{
  "vocab_size": 8192,
  "attn_scale": 0.177,
  "parallel_block": true,
  "init_std_o": 0.0104,
  "lr": 0.00619,
  "beta1": 0.95,
  "grad_clip": 1.0,
  "warmup_steps": 200,
  "steps": 2307
}
Each number is 128 + 32 x the weight over its row's rms, rounded and kept within 0 to 255. Layers, rows and columns count from 0. Numbers have three digits each. The size before them is the row's rms in percent of the matrix's.

# layer 9 MLP down (transposed), 384x96, rms 0.182, rows 86-158, columns 0-95
120:138158178132140146072168128119081153138122098158121093152085119163114107175103158110169165086116140160057141089152038145168149159104174157115106129152089127132122097123119131063162132095132133168158057081164132092052154158111146147114072108112127134136158137114096142145074130160075150089
097:077126114182198105133161109085135106126131121163106136099119125128164130112079153145150061121093088149129101164100120148115135125114114121192128144150124130200100147121191120138068163181108161165129125114095167195076138088142104214095125054151108113166109102117119081094155109135177156129
103:148149114179053170134146158103148158170094109174083127070163146092143135151157108157128156105076080149097147126136119106167129121125111156120156175136039166144104074100162164166123153146117178154105127126055176112139099103171121139185114138156089144129128164076109128146130175074144162087
119:149189087149139147140063077119165068180095134146147115131145112172128169143147118115067117149082134171112123106144151132143136081133178142176154084099201162103105110162134110154094112134125073064162169183184149085109177119119148080134113170116081138131124128114141091129098147087091167164
096:134196132124104083107133068082065108152147139167151160114163117136041119127178158065121109059156112111156140164126143133183131125120097151149115175161189125121123092127199108122103169129128078095118125155089143103110136154133223148170130126085140149112135118132076099094145129112107089146
071:109044125119109088084111094172123082128099090150204202147124113133139153087135095165148116114115161109079085107136155146115108152131210116129124131092167135052083176123113097159114082112106124144062137090116115150166111070173154104149122135188134108110150160177105113112143116117132153162
089:161156067097138071120140038192155154169156184130108058141155117119101090135127100126122093091097098169107106133123125113126107123110078122166106095163107111111133158127119144137159135055128106133098097042133140118086103144114106103144106080128089122088129126165105044101185116106170111128
072:125117091172170087139157155141108132105138099128112118160085108094106127136156126123076166127132145134067183132087093125118159165156199151140168147147160139109092107130037156100062094131192107111097120137163137151165116119098094111068210135149169140139120118189120166106098150115081108183
099:124154059069040089138197126101157127147143125118073153123176097140135081111154135117110142174134105096167098144145134133138101151153084095114152138200201132107124157146135147178108132130145132097121164136126120113184170163123145164141140089065145080076150086095178105139132122088188116148
091:150141108121136115162166102118166157094133136145072153153198139152105143135178203141128154126145080123116129155195091091121138162135115213188120176123139131050095172162106103165135099125188109087107135143112141143164184120150083152160124107118098110136196129121100096162112090093148147082
094:066137070120099095115183167083126129129155118062184129123131133170176122150133070121087082156121114158117132206158116073135120139169097102133118151138149177105099163168111170139112115114120089140066108144109069162135159096162130128093104111142092115063178143083134104117156152092167158183
072:134115099173130133134152157173111150105070057113179182116119152167108117126159154206066138153108173103131156093138104135086179167112193129151117122100177142084095177114137166168069092104188113118132139140099135128142139090090133100094142091118114156126126144190053143085151124158123150136
082:150087129130123125093130168142102135167176139155158123111234095162132146134088144106157101099067116108083125084193111082097121121098115160141119120103142154063097181155134117081095134113102193122100070099098166170129109155151122154128182097091124128140192164107098142181082100115143107156
116:129153094142125106123146145052107106098067149121114111097132102102130119120099115086069148140213045072157116120170117132131119109186130166140106109153179112170109127115119152162096162190135208076124160153142150110137112115129141143095151177117146112156152123035145148122111104177161123094
099:155107124096064120155177144150121132140161087171110128144169204133174097110124198148210170144068160089158157141116136142124172160088085099101121098138142097090116120137132130114140092126119145123124092119163180128157110174169166097107128115168140141099152126083084165124143143084225119168
107:165153152132105136195123097096161095138138088150127105213175140077139161126116153133138141133089151179119114124079160132106086146132097164161095082207126139087174104137068061137107177118109109199120125092195120122151126148161179126143082096163133102146112086103151111129113161104093124161
096:093129139160083155140095112069088134146128113108097144081140124086131144100123125099075092128142140083108116116121153163160084171120103135106126122190166134086171052157119094059116093121124148139105140140115088137106042138176115113138117127061108172039179134103179152163129090103142160146
094:154149154099076105128115094143114151156092190128146129117177098088139146122152126087130092112099132177151190080061146171146054092143130141183066125148066169152101125108173152083135118123164127102187113177130111132192169147160116145154108161123117095175106111179106151094126075118150155137
106:118166129130131115112140134114134111147108134144109179080131165111090130102098151103128121129055108138142109116118109149178121173142105093114160124098093083114122163150166174133082140117177119090123095116133106093129152171161061206184104122144113069162138130034177073142153153072196166088
087:122173077115095058156104157166141149161085105162164156141117113149076114100144153113103041120130163138168173071161138145134135130168176115176127108098118137120158161124099155096098118143114103165142116190063069199136109152126144175111124161181070098123139154119125116094144118127180179129
070:144076059175100166098130144143095133139065072163093143111122195106131081148098117122098086142105148095094087107103103073100143141130181099112130128084127134088102127088083094119081147171187097137054128100109104152121107117106136126111103149197153151149128128144097088086125132173098100195
095:083085105174140156169099191166097118154095097134189096098095094080092154064119113170145167144157122139125169084108155149114077138111143156138095069147145133155134153101146112168099170139133179099042099081160087093149090167151110184113134111150134168155168157114149145092159107122095149127
097:234144055161078090102116131136126087175082142109190142142106145141109107145155161124166069117133176103167154192109147076102111129143156152128159178155120163127140116172109164145129122142097141167094122153083113188096099062135122114132124157151108134136109093130117073073117171114172121113
102:135172085132106101111176133088098154134160123134067097180068122158125112151141107164063089123124087063069094157123103081127112137102114142146072097127160134089138110107151136146178062108161101095079104178144093159187154122175156140148138101117151116062161145110155132164181100096134128164
082:127103136151158175153133130180065151166124062128145097125123174132123145053183056134134101150058145123114166071105115140140173128160106168152100137150066147142141143133087176161120085125120192147154107162169119168147085120111060140144143152184101179143073129161111119093119132141141118135
103:133129157133158110119126104110082076168097206120107162171151163141118119124121148132151138153158146160119112113113123093169155084082135141132089155150095138072136082173144198181141080148099111120111071135131082097157177084103140124143131174163121136102081165123154216157081084094094171171
122:094122100118110140190104172082136125095136064140147119111168098110114127093105140102113170136102110124146085095132146134200113129129125142079239079123089120110110137126174163149111090142212135070184116127116130138157119118128157142143136089167177157079118190132121128109106141095080070095
096:066060093106134148122108125138100106136077121121129157112172156111131132129119222144149126146103098147139079148123131161125156102052167133117076156120130130074125185117148102185077105120111139109179098135135113162089136160126099211125179108189138060079129134089109125169093151139100110119
098:098141042142111158077163147145135136148113118133105133152138120148179133127159134114125085085112126060115143103106070059121103158096148084197178160150097137096079104142112124133123077083146147080067134194108134148116178156128132167139121088150099095150109152129100157158189107082182149156
109:127158114117123122164142085134066029139146154082099110130196158111108127093128151139095110117176120133130117136091158097108105162134151134217125121134188164073116126139159067115060148114124166158145098088145081116106129086139139146112135217109099113131115096083166147163092112170128160147
099:136163092152126168137181125114144107141141086135172139168094110156152121189138108088154126125120147117121157093104143165134123122086147187069122174116078152205165092067103134121141125119173125087160125155170137131219151054136148106099121121085130121143160145118107185132180038108131121132
103:170160134085118121135092084189160135140114146161116090176175098182152103134195113176159146137120135130142087116198177113154176107074087108111165186156102146155111072157161118119113108147160109155131089137094132148127184156114120125150127147156178096105172128110109117175194133073111077163
098:127105145150209144138142143134174133138155229098084186130195137119103105071114142161123137102130100170094147089154086119080124099149088148113132142138058087137176119106187101135043144127096127080154110136099108128155130089151092132129129129107120121140141101134145130126162070107122202160
084:149119136143112073074067131130141118105144031189087158131135118103126108074174124121143090078124191113083114104136105069114199138145122153161082107098126129118129181181135212114110130122181140163076133098145109136127119132160125157142134100168148122158140178119076160089135128099130109167
113:182119151115139120125143164155152169197084120151151131103160080161139094144129144069127103135113072045132109112140072107113099113109155163133107132091056122091157136137145125104160114198191186109137143102108139098144169136121133204143105104071122086137161082138089094153145067113156128141
103:131113105107082112159111179127123148111103140104186189161144162092093100147127166098108170139171107093151135071113097116108140104134152149086089139128115104133155118063104130120163122155072079167159123156140098096195139170118121162071098169108041125094106086149164187113170137122098186161
074:090109136157127148149156168162101081134104083129161180123126186126148161132155114145137154086081143164102123085142110104110140148144172113116146122117159129114097143134093113157048134186150126111108143132152141206188120060139117124123152186226111130189162117168141129062124105141078126173
120:111142102070133122126150132083165130089118107144212101079142164151139104107144161155163127182094148112179140139088119143100137132056106092132164164059142126125181181108093126147090101118126088155145128126072142159177141105170157075061102124152104150148197164122089144145105145099176112161
111:116115077120161123083113167163124160138096157124141168156098093146128136103154116093067143136091128130042135100221067150104152127192133127105111146099080109137135181138088107123156096152132213096169159154108145189116161105135146134124128120108166098134102185188088129144162123133168154107
101:096145133155093160118039122143156129082148113124116082171142128069119150050138146141104155169103097092134106107093083220090101109087139141189140091069120110148097162129138109167147147111130104124133115189104102160205132099140121068144125113154110131126148198145150156092147102124137145159
080:147119107086111142144172113109124149121082084044181131163170133093126088087169160146169142112100171179156140116145086116095145137134132123158156153094151130057145150096065151130137094145136114174130103157119129130113148105121141089155159066176160086169210106073113094122174084107148139178
090:111156083119141167151130118125103061157123047134130193083123102069078189136120165133122087135093140119145124157124146107127147106094085122074114150126113172166137137132146140140122184112135171123154142123101107103115135139145155129109072157000152116074128129114137127067152110167097169081
112:182098162153125155125091092113133109153116157078077149252115146131173129188094142145142083135177095162140101120163160185077158105121126192147144073135102129122112190114191153123174130112159099151139106125115110094111141085140185114111143158160147108123081138118098154109155134087112134150
092:165118146075165128144124120133168135127175156137133042093134107179163129149119175126161088120163137062099135132142170112168152105120112122184117074215144154076137116092093156136128136142140206089165131059170142150172117139169166173156166112097129095126153085137122115157135079099116113108
090:175096126204156121135126131089142111129099076073220187159171104108122136109117139088093063065154191115114127113155143152082093149168134152087167086140121133091140159147104152162136120162090089147175135164158158116108136125116148069161104131166159108099089116143107133085139121125190145098
098:074152155109139113109175131133126145097189163156119075107130143189144128029137118107144156117204117128124126156179114142159139157061171174094235113139163144119128079143128109130099103130078109092127130106145115116191164127110096132098133127090131137113158127152115133171161129116197129087
090:117143055154155143130166134116091130122084117130206108155120135122172202141103148110122137077116098114052127167136146142091145130163138077104090133116169091211131140128133068086144148090122101206141115120134126090129188143120151111186121136130120176101162131096153103084192158130145085133
107:106076108119171102157111135124130130159064146115103122119066090096121162178132095142170109141153157100148095155117132097149153095175071136103153115065075137056143148127136112172150105108108118148091163154114083084101167202108170168128092103144068128145151162120208168155122182137145141116
075:154126145151077154147152160164125149128150061141156128120055128092095145160162109177162085122122139105135102120120085115137114121141097124105083178097132183114173127110175138117143046170128128151164150141173139046110114081123137127180123159123162152092078091160132100088138181087120060180
084:134134118083101086127126089197084070182137139145116059149134086177143083132149177152145071103119095131096094145187162100149111106150133074163110107141137111020130166123073158142124139098143151101123123153135124116137195092148147076170134116150126128103152080144115065124161129104120121098
091:178169074114140122139142093175114123110126087155187150158187119131152102118163158129186098068100114161123123149161157182126129160180115018136128129080149144069104163093163113088148122109110102132111179098142151130205159095122152141125159136142153141136119127115153114082169109056143151121
092:070173145044132141176130105177136099115162141089028169175147160119154113136115093160113150105081162157077097160139105099123069111090107131139141097143204085118121108157149171155128185112158158102151122140093130106135134138088113140136191138156174085127146155155139075138145136145116089118
087:134116145068093094126164129069169158115147109160221096114164146126143138085142208135133125102116160063146087138143114152116169108095081092125170152141198134085115142088110062169169131074133125134164135136098147191119109146157151092088102106090144088091130152101129098158131113150125083103
109:128163134134147082135082071105147102120118138124164130203135140135163097109126099100124078080137147115161146142123123163186108122142105183132107135172189190096113072142215091123139162075132070138138094168082120121126109111123148066138158127161139073138092116111048124100167123135095118081
075:128157130148135130146166089147135125157069131141162166157204140197131132117119108157080100130130170125171137167085034180123124129157183156153136155160089203145122115118137159149120130167171137148129124163122142142196121140128118209113163137139154131158158128110121088154062164173188122135
090:130073079073086123079127062127148137146123120129159134157162120143146107125133140130198114102118116121106075150134176133150147108104084066183127099189145171095113176122162139173140111112146151074113122082083138130114128096170200152188190109141150071143157149093094080162137109140166137100
124:130136137091093087127104147068147094118166141088161095059140143103159106140202181075092117115139138103164150119062120180142129115102140139116170174146098138126222122120138120128091117154103144174150175084134206173135145136143150170084100132154132135108148075130161116129142076135193135145
129:142173097143135083145137109144125070154157172122129051125105095157144121148129132054163103143149104090088128157070104104110116107093129105048125121106147145151133125122122169115113134090108168199103153102127074151158120071098197115100163151117160130117089156207164146130112143179171180149
101:127161166113133158141125081101158158132107188085051136113101136126154096151209086126110123161130099120130074093084151139097215087141169205089122147124090095149116174131105199103163138165145146101116150115105097146089153141131071162124125098136138129138134194125132138181114147145149084099
080:138115101107060093131115084116124075127110195151077128085152067147125125114100099073079138158121080070105148146182105148121126160158114122120165093182168113118160111132110090148123203153134118093142121172102085138112136095136162137137162113163159109081142067149171079121093066080093110107
118:176165137114126158100113146167166116096159096107161131139142100114141147123116137177218135130123173137142098120092120171171113168146041145122168106105136165075123101117167150062185118118093146134164160115169193134156145120096182086118140115079121055190097112108118148172171131141110118142
092:087159128110206043131089116146152128126096117133123146111181094161127095094131088172125116045127077125101109101143105083158104110165133128119093136086124176158146166084189211138093119174159141045124133152119110189098131129119138189129090112154127113142148118118117109121114098127172134142
122:129104130100149094170153087078106099130181097130157149112054129110103112142148131177156186153145190144140116123133181065155176122115087091183137136101151119133144183156082166140082084074095144120149152132146118155176144176141170143056116116130152117143060135164133116105128170132147154065
108:146112137102106101138115149136104109139159121148093155112143087205146081170173165176110120120135109120135120184150112110150071177121143138170097137127111100096134177128108159171126100085112107096143128095128107107132156129128188228162166077165099128129176140148144049186111093060151141081
110:075144094173202134147080099101143158145092142094103154130121136104090175152093150133110150104132159182099082119101158091142154025123096101158151080175160082110139141089103168150131137123132082118176148109133148129190139197091110123150129119075121157087173131179117134109100136144095141176
117:108094100123125139150148173176142160130179100126109075106132159119133119113143144127101156091185138085116100161131065103155173160117129099169145180183125149145137170173156086107090107156100153084085090125086134101109113105129134113124089119157103186195112173149112189197125126102097146039
134:143153192123107123137107073107098163175123143186095136094174159092075118081105132110070127099181096150129108154076139151131208110138131141122131039149147129149100069128139152132110166093119141138171128091108100118065143178110108106136081181163120171126149119178125155120075155104135102164
116:108172156100169091121162118093101103108119135104094156120191119148087140089127136131140136095112154151136135121111105119133115055160158179046080140113102107160117108112128143121170166196048138109056086169147059132103182130116118144188109108097106151172143110139133084201139132151121098139
113:068117067156166129165152073101138128172048110142113150124146111175084132114099166179166114164159107179148162140114149153129136114134087156183114085142144156138160165132085054131100131153130131098102122164116107160079127179133145156183122159154171185121174102108164141162150131194143166143
104:128097130115180111161093071070171062187140166110154114075172110193103141097149108133095123180102120151130125104162111149098186112191124178121094111101106199103134160166143112135165111134135145110113134094145153112085155134122139134090141127174152180096158085103114091097104123130216156143
089:138143162157099164143164139152104154147103150198082138153145089144124186116148179156134124174119089125137131187124123138122096080138135182162103131120177163139118068110124119114176138165085131046173112154099137170124142166123089139092053131077085123100134156145105123085130142082076204113
120:119165118115155156117168187130141154086108081131166145105123156144093174142081082116087190115155110118110089193078148093123095101163123129152120121193092175144116069183078119113133147136129214149159150115129122106162117130049134184168132134119115174117128146172149124117113137108070163086
084:130111101131122096065129100152171126097124052130166101097141130171076101152128138105171094093040126147139132134156153070075143146117151084145123098142115115101089145164137127097106110157159160111141147084169126142139105122176126180137150100158166140115153100079163069064160179070149164069
# layer 9 MLP up, 384x96, rms 0.174, rows 87-158, columns 0-95
095:142090105139114087120122161190193198121129143071125114120128153151097119102177120179128146114167110126123138117135111145116130095083131129125171112174110101116137162147160109113170085127090149127141148158092136090117103122063195055168123075185145186131158159129159135121182183141068195130
113:144106111119084102103145023134153139099157154023109146058172151156121177132126135091110124097129129141120126092071113121145083147113108120119136113126160125129056115135105124085111150112126119160199151135205108150105075149124121087186103149123190130094147127119085163135099118146109152160
119:129072109098140171141145122185117113158142131124123160125149146159224057126139146080174108173178140130123113155099139101105152141162113103137042121141148163134118177139100107110120136166050094145131176138151129119102111151131118132108128202177080165089127105137101138132120157059051135136
097:154131067089149135125144130135143065169145152152140109125191098094121132099119170106120110170142138059118158128129072101150135089074134127174107048065100175090136111136171079122138108076119116177085123100132077099096101136122138138163086191170163098096145153168109135144113108164112183099
084:183125088167133138178139070140151116165165141119126158125093105103088111122156118162108131101150087167124074103126118140116084100061113148061079112112175094135136157177172079082123157072143168068128119133172200131112094147118096131135147111132166157182158081093101140106079179110095111124
082:154134129136148116119095080138114100090146155191109146089121157108134135101081210101132150128162130062107110057191152124150094086125080109135126097091145145093146095108146121067171141158085121099115140145079161114140117055165163153157148188140128075128108144161182162137139151188077132130
105:151113134138154173117131078067163130141102109130114091120088140081154109137141075220105163146188143108153165116133120139181120101125139151078113157172102103147135154143138058131147153092120158134123078182133165101129143164057188116124166148148137159119122152111161106204178116134123202152
087:084084077153154153158082159175130144111165144133091137089111141118135070163161117157096149112062170107121168093126124146093077085134114095100125183097124128123099117176158125167113139091152100163059127177172108173109094053121108131076114143120126170138105187066125151173135108099120082117
088:111078181108144150120111120119152107141141145158109112131114123165091135172100110071163137178108162083108186084099083124109120106128106114099097194067164079134092088076160129115106147140149140198138102077178103150159113142117156188156047098129129125130175104109069122137135140074154133178
104:110108102140144097117172115094133207124077137117149204190134160092128117146089138107143100140065109143112105165159150165123204124125135059154050102100110159130101184141187116131121138135194145155135124097159161122091118141166143132171132116167116165081109098141169138124140168113184094100
099:165124124103116092109124133141106129092044146074144145132105097134104114130088143152155132128083129151104194082167101131155196060146092124141066110121132126164180085118144078110117108155208157121176157134201133147078092098171139132132132124116115091140190160148130202117103144147159119133
084:102119155077161111100105156170122171132157088102105139143124066086080095137142115161142118098091116158136138164145134144126100123083136091175090115108103104093155119151121103142154179123158201148099079100119113119126106108129159107157159141130124128000050087064148129107152159127155123071
108:131109098150106163086073127208099146116158119105139164086142167130102098066156107165146121107096105045115141141075189105062148112085115134074206062125147126116162131119162155168182067118130123160130139190152105133112108098119163141104141148176163130142120142132145120177122152098133122113
098:066083123110172120113150134153091116090112144088137175121060056062108120219106123113160137128144085131065114129172207099155116121114140147135134115137137133185134152101090174131136130075203117150142149124095117155170126116110141171192139144134094104131117144155157131088133066135106109150
105:186083080135191111114056110174201146128152143103149123126213154116160099140130129161099103082144156158131145127110183066076145103152181104150090130091121086168141113120157131155157129108104056161097173146088145172135132119091082099105123100124119095102134159190130121108130136094147145124
098:139118125130101077154132123146100103102141127085165089106169182077154173136154155124177074115153098132095141183037155135133115112073122082104163161093180107135152146192131071120111112090090171141151108104153141174120113124145178118138119149175126159115141229085131151140149121155166149116
103:125107146142142101062134173102096129140186180063145167158150143124164147098168165083151164124141098114086090140139050050189143104090137067059126138118061141125187117115102132126071126138142103141093107100134110133162112098088163108160084086082174130100131116135134113119125154119116138119
096:118101120065135200127113111094111121148068101212093135118116186089126131142105137122167101195121049094109131107088132141110149154179129119028132191119089100106132144131119146073100119141147127157116104061121158143141139086128111117181122128175137092120111080128128162146121146163142175142
092:166160141156150181134143105072085131159199121183122111196140110092133106162133124167160142089148130138131094111073076119125148159089139112120167138100177089172113102115118143143172131152145131102119111146108216092059190137085075177168131115073158156090096116148088142152120128134144165141
099:113100162130130204191138077111096127100129166093126094179094100143101104090178179135096137136196145177111095150124075087129118095127099119080146164124072101143168094106105098189148099100158147136123160161109129092118101167172131117138116158136053095141108174056153148123150104123147091151
097:105133141060155100107120110100141187124134130127156147160149124120177103212152083144180221141117066068132111113102129095083152106130139087117164127132126119117145167100117162080145173147124130122171174128200053154149096081115109140127147111175114136116139131111122132123168159128047143101
084:128190134178088110148085187112165101119132174102165194145084141143131071110164102174151109127131075139126079164103193174118137095138123165167066095136129148116165171143106038150132096127106151133118164114111108153098139110133147086136084134120155066100106138108101116110104139112170059109
103:146124110132226155176151124193129112108135175114130126113123223127084125167133108133100095115111123088110124149111134077131131130127133138148096123179121161172119139179076095106131145112082200137146130149109196167098182099162158111153088127095100118131053101137106104050131146102128117101
091:104150194101118162099148124169126179162109129114158099165111135120156129141222154098077120175163127126104107084106134102067082121125105107134203169117117103126123101106182121167153071083034171166131135144099117105140148169141135127124128162184071107120110130097165081119116098152102119124
100:078148100047134112082142144117141206113134163132148131134097193105179130132141174155120112139184121160097109138156118133140095089099163123081143107099075106096147142115189135078136102121132085094181155127126156124117120097143132127165078108172156193125118123179139091112131204082197155144
113:122102100146190179089129204182112131196187132103105177152124092151117147104087098170125122104129140119110149158195131136077133080085103114156110140149135153129155109124122072064163151136111117160104142072163105131156088104133140117081129136127132144128136156164132118099223101153093193160
088:151144144104080122077071142117124117100084171097119171150206084159100146107096122102097123097136162132147156167136109110094137089139091113116099161119167094128076146146116120124084139137139093164067129090181113129151121178178118143124104175079133142171168204193104193101176157121143129168
110:126115113137119085103108104171122113125139188134136147140168145152103132120160140138099134193150164141127147161167150147182128161161091111079096101166130135177093177123121107096126128169136059192149157085121152106101057110142100144170073108126092156172171117112094192087125127158058050118
100:117096132181115144083126106147159142207127146080127106139149143119094126120099163137167119141146118087100117090087076079153086141100084122086169181097114114168097129144104135151159195144052106106164153151207170135135097156102178088120086056124144111130150169166127115123190141122155109143
107:140050099169164059087150141181117154139124178094110168111104142138094048127102144130148146165182131176142148162115100151103150179134087105108151144081146162115131183095197097120097093084094108167118110167120163130104114099141151186136120154198083141155112080151143100138140129131143094118
090:151152156156121085080077124103120141130196191115106193108151107092138156160103138077156135148183114120143134128113151148172146097092095152075142069057155099131135182078180144141186208113148184113114112109168141111125146122142117172160143156119167138167113152086126151134167105151169157130
091:117148055127137107072141164115145084076115099134062140175111098121121185168126099148172145133110149166158144177148102072195212148134111125125095069091172174146095162072132153092127118089158118112139114122158097174138170130180121134128095128102142138107107127166175126112123129120062113093
084:072168132119178094122085114107063099147153125104121109105089090111149100088092197155084193057154126127041138154105128127079154108115090126121147131098118123146135140103119126182146108107165145128103163143093138138132138176076162143143152080061060106136108152134111186109096139156158137172
100:089143142200070138116134110070129164114178118109236137210125133138146145175170144141157135102142171147109091158100121147082157132136081098124055090127104106091133135147139112135157092151151144061138142150116126172135123115141176109099131142121118096090141191153190148135144156138112131190
107:092111117075179081137174111157110159142163127155216072088147084095137146115122123105132151149075110172116107073105161140133155152102095117152145126146158187197084130160130103109095050110161122147109138147117105113144149121106101100088110086141117128159058123131128082108091064194137142109
110:080208094115145126157130130131060128164129182115077112169116088144109146139189112137192197091150134107133105112120059149065167155156084075069137106100142110136106110152147121151133087143097121119208112128106176118113129097132124135154123158130139079142128126149146125153086088131062075125
117:118081099189130128137112193100165060142078097132138125103093181140128101168110153144166129205108138110098143074134135161126176126122135097054127179156117138131113158109169062096170157090176141109150122128144092113102138163157139124169136072128167150143167147174173128101178100171142122085
096:100085142059084162088123127081193171141112095136154161115133117088157141139088136087104131172096089124172129139138086077119105109126114156115173176106096143141135165175114150063137150134184124197158150125114126171080103209130101141146131119193137107105157151057118089107107122096109150154
092:104205129105155171165094104164217116069041131127103140129116114147166129126145098108125118135166141160153126124104117117132116132119112130174054156118153194122100127149132131158136155158142101151149122144121177164099077093154142067128129155129189154118078132165136161136152054078061120127
087:115091154063147139172118118139120091066107162069093083097127138142163127119111099158099160114158100147119126144148201141116087081155099132115090118197111140162149115130150139168114087079116127146113120177155128074099116191147135118037128069145098094119068174148096074109094111126140123162
107:133160155099180155119131135129129140132099110138104138158150189136095123117131143092107148125057160194129147168109137155136165115124144075101123145069174151130105129158121112133114101031158185145175168125112177123095112121153087181077081141142113106172112130094184087064143152129143200081
110:165079183087123145070105167151136169126177138113157143128136136172152088106108169126130185155119132104104043081067143120123172141150188187135135107099139094135130128096184201085204127138140108144140093146135132128117097099114127155206103155109140135132111160140152102135135099098141067153
090:129122121177147168097108104138099115173116126118170119168112158140105195107134109063098125156139166148136133169150056131109093129127177128123157106093131126090081090122171110154153143168128153146140119129149131162124120058157172091121172081112156129071184150156046073061155127192126149166
086:099146173067132132152075129095144088138162087196126158132140086134132124155118127099105137118111105153139099104106140172161138105010114159095119146150076196161169151117186096146110098101136138122143119138176135130103162132083135101098113043135112126137122105144082113094101148133191180172
095:124141140153104128163129131110107122131094071124139135084146150139150147061119115138123184134126126144148033127129092103088166084109128103090110119200178099177152134110099139100142116082116125142114178175160144125136092226159116136152194165061174091089144141074138122092172143098123117129
096:121134140171152152133153092211148186077182095108127108153147169124099118110117185136159154149113073174129139117169100171098194148065051167144143176082151157145142175106134093123153121156147141135078090127154117151167156092110106125187158138129148129147130118188167129077100109120127086122
094:151141146087164104133112037113158111110176158154138102134126160139134077092141067098119141113132092101125157185157140114143109085142120045141102112156110140173147076180130095091183119154082154140152143169172173185103144135133145088176091150138167136111106104181104096107192134164127095159
100:077107124086134097186158125160115162112127114206114129131075070128120095146150158158117130145129119148183123158110154127090160100149081168126102177172112142182053120104126104185178115123145165076129213107135126180108139086126130125196165078103145127126118094096093121097135143135119155080
086:155168129119167088144119102146081157121123128109096117124103146136119081140112140209151172103174083087136145122170116167121129065194158154175164165087135144114124151097140087138126105100157140113113099117140129107139124159152193119159100101135205111086123208189143110084147077152180110072
083:091110121130133119116074163130082175105049148150103095110086153138166125089101138089198109088171104122124113125123178137143126088129096156141177108086073073147141160162118117079144135131074123124150149173082202117139101128176093113096130153123149196169119082171149090137091099091092112140
101:150049152117093170132120103105082147182081094138102143144129078137136128158097139195183080113210131155095125101125161167102115150143193114124113089095125146081129099131150104122120077163144126126132116080092103139167173139191129090126127168106179043081109116126134139154116143073132126134
097:062129132153125128126210106099138173125084119098157116148134112103155149113139144155105156031146138159208098123191170062116112120121081128152138135092171099136114115151108067111194074069139140130139163141137108123183069105137198126130137138084120125127149123126110145142144132176127088104
102:127146112148137178128154127074164190108134098085131153008141131117124180165103164147136159184111102117088106136117143115054162125079143104177148090142096130151131188124083110141097122191118156156093144105157173112133121158149094133146114074106192170077147154100164132134106138120132100139
073:171121113138164129118158165138155135087140201144089143154167087110150104130137158102181135178101076142100097122142155068182146149129114139154110137130187126137175163151172181137139109132100139062158171120194158148113139090153138163186149103106112159137135121180148192115176136127067160191
093:083137161143086088083099153068133187154141105109143147080104136146123105155140111134138136116136098119120064152114144092136139145154157129105097186133152116169149106126128141096140145173088178091156077157025179151161128149122132093119185169117067117090126107122105140023126123157139127176
119:124172147158078143130114110102152084123148098108126164124080183097165062156168145143112108161121162128161125145159081100090145064177079124137096117148124191126206155127076114099150164138129170154170161131147116113107116154130122069150114116122232116127140071108086130118151103105091151168
120:152103100137179145107125155079157163072157096059128140157141063130117093189100117121170076074116119141139184158144107090128150166088082163135131153132165225135186130130085127130121120130075102145121139138128102163141121126097132176152086123158103167053088158134107142107130113152170083124
101:157164082124134158147144104144121176102134160102146175082115126137124152071146130097095144054129150114070088111098138104132152070118126129089165185186105184172120149150115087096075109114089135174174135114089068137149111129118165108192122129094069145075150091115140153131158060098103145127
068:132183171087178134091125113084097147136165111143122077172099134125111107102145200154184116133171139129154136148082154149177121103060084136164154063136099123134072126109148126145118151112158108085098117065141132146046155134161096136126136155115081153109105152073097151097173056103152115143
110:184086132085138124127112146170129124163141060137101117098158105118131131137119173119144073119145148065097146102169207133126148132139069070081150131143126122112100184121131045088194148142120075090127181146144109130165134149147147154130117165201168157076093176091148137131104108121101116098
101:152119146190174112090137129141100133134087162105138128112087135081155136196148124118110099190168128097189111172126190152107186151117073160134135083126112113121116113192130081126129135101109092074128055133181121101149121143092093098190174094122164091078103113083126105154171112146136141086
115:153110126078109134138121072120156120182070084102173174121129123103081094159158142110155181165112073120116097135132078042117125155114075090139146154132084143113132172137208129104100153205098122172139152171177113132165101101108142185116161118162120164107155124101129151131167184123132120150
090:135086115115099115079098134151096174062143131136122123071145121125113073201176139126163188137127154093100125131107086162072129136184132137151119091082085184123101074134073175146098162149171087159118094111142157145134122078140186151106111158114127123115123168096068160117156188102101092134
103:146120124111105095147089085142165119147148131125144169117079175141125182100174130084131118209100154091096162153171175145078175113130114143128114114118110117131121155138095129101141093123148052128213150167142137115082111040141162137164133185195103129148072114103169105116115157174153132156
113:177100102112101173139148141133146169100144113122123164135130141152142124141124139137163082107136115044161069053095163097113112146180099112164148060102123123118085124061082112092144104119157148153155167166125106048122110161108097135147042129152098158130077171108196133133097141112148103142
114:087123123133156096150110091146108169091229163083104128143078120119084073141186113158152129141072183092120144146124115132136174135122147067104133135146188150155075120165172159190128139165183074119082122153181101167125084114099115089118160126128173112113095139145134154113168140122145117087
108:136140104154093138119091139179156157168117093135127122169090139094179139225101130128141138171121060095146131125137101115100123164098065079135145125138170133096169120153116136156136127103216113142141179101106206096194073081148133108117137144129185103146114124106081131093172135086131141093
102:142170085131166119144104128091125144207133126133136133162128141137179183160124120126134146147132072157078117143172125052133088119115104145092155114139112142155140097112128151130124156177077099105189132132218098104112104161144114125184121126116210178100139188071104155143170187098091104140
104:115129076204152126139114116131137146122157117109111128112118132143125130108158067149126107162118046068167120101135111175108120148197133145134070068099164199135120132111131090126136131132077126128155130143064165149125124164178140096211144097127191134133075087174076098111180115110159126133
093:169151112099094082129104121131167078120148060102198116140184173075151147101147088125124071088175152070094110077139131115129110144151107114078122107149120169135154131167147096097126133113106143153131131140135124135187087136091148047196139159135155138147140141138210130145182189155137109140
108:149071166125113099148106129102136146102188119143123116182069140124198128146156134149071110150104107103152107124158095132157142106081147138079092161084152247105118167151169176151133114096143082144119114161122110189159122059189131149095130123115125134122104117162083143075125080100113114132
081:111131102164122102107148150124121167068075144158163147171116131084166099168162143219089134180144122135133156132130139109162171110108157147116056114140142060125095108130138113140120102142121090103115039106187173146076116160110115123148096175128132152090145147130143148174147034116111099162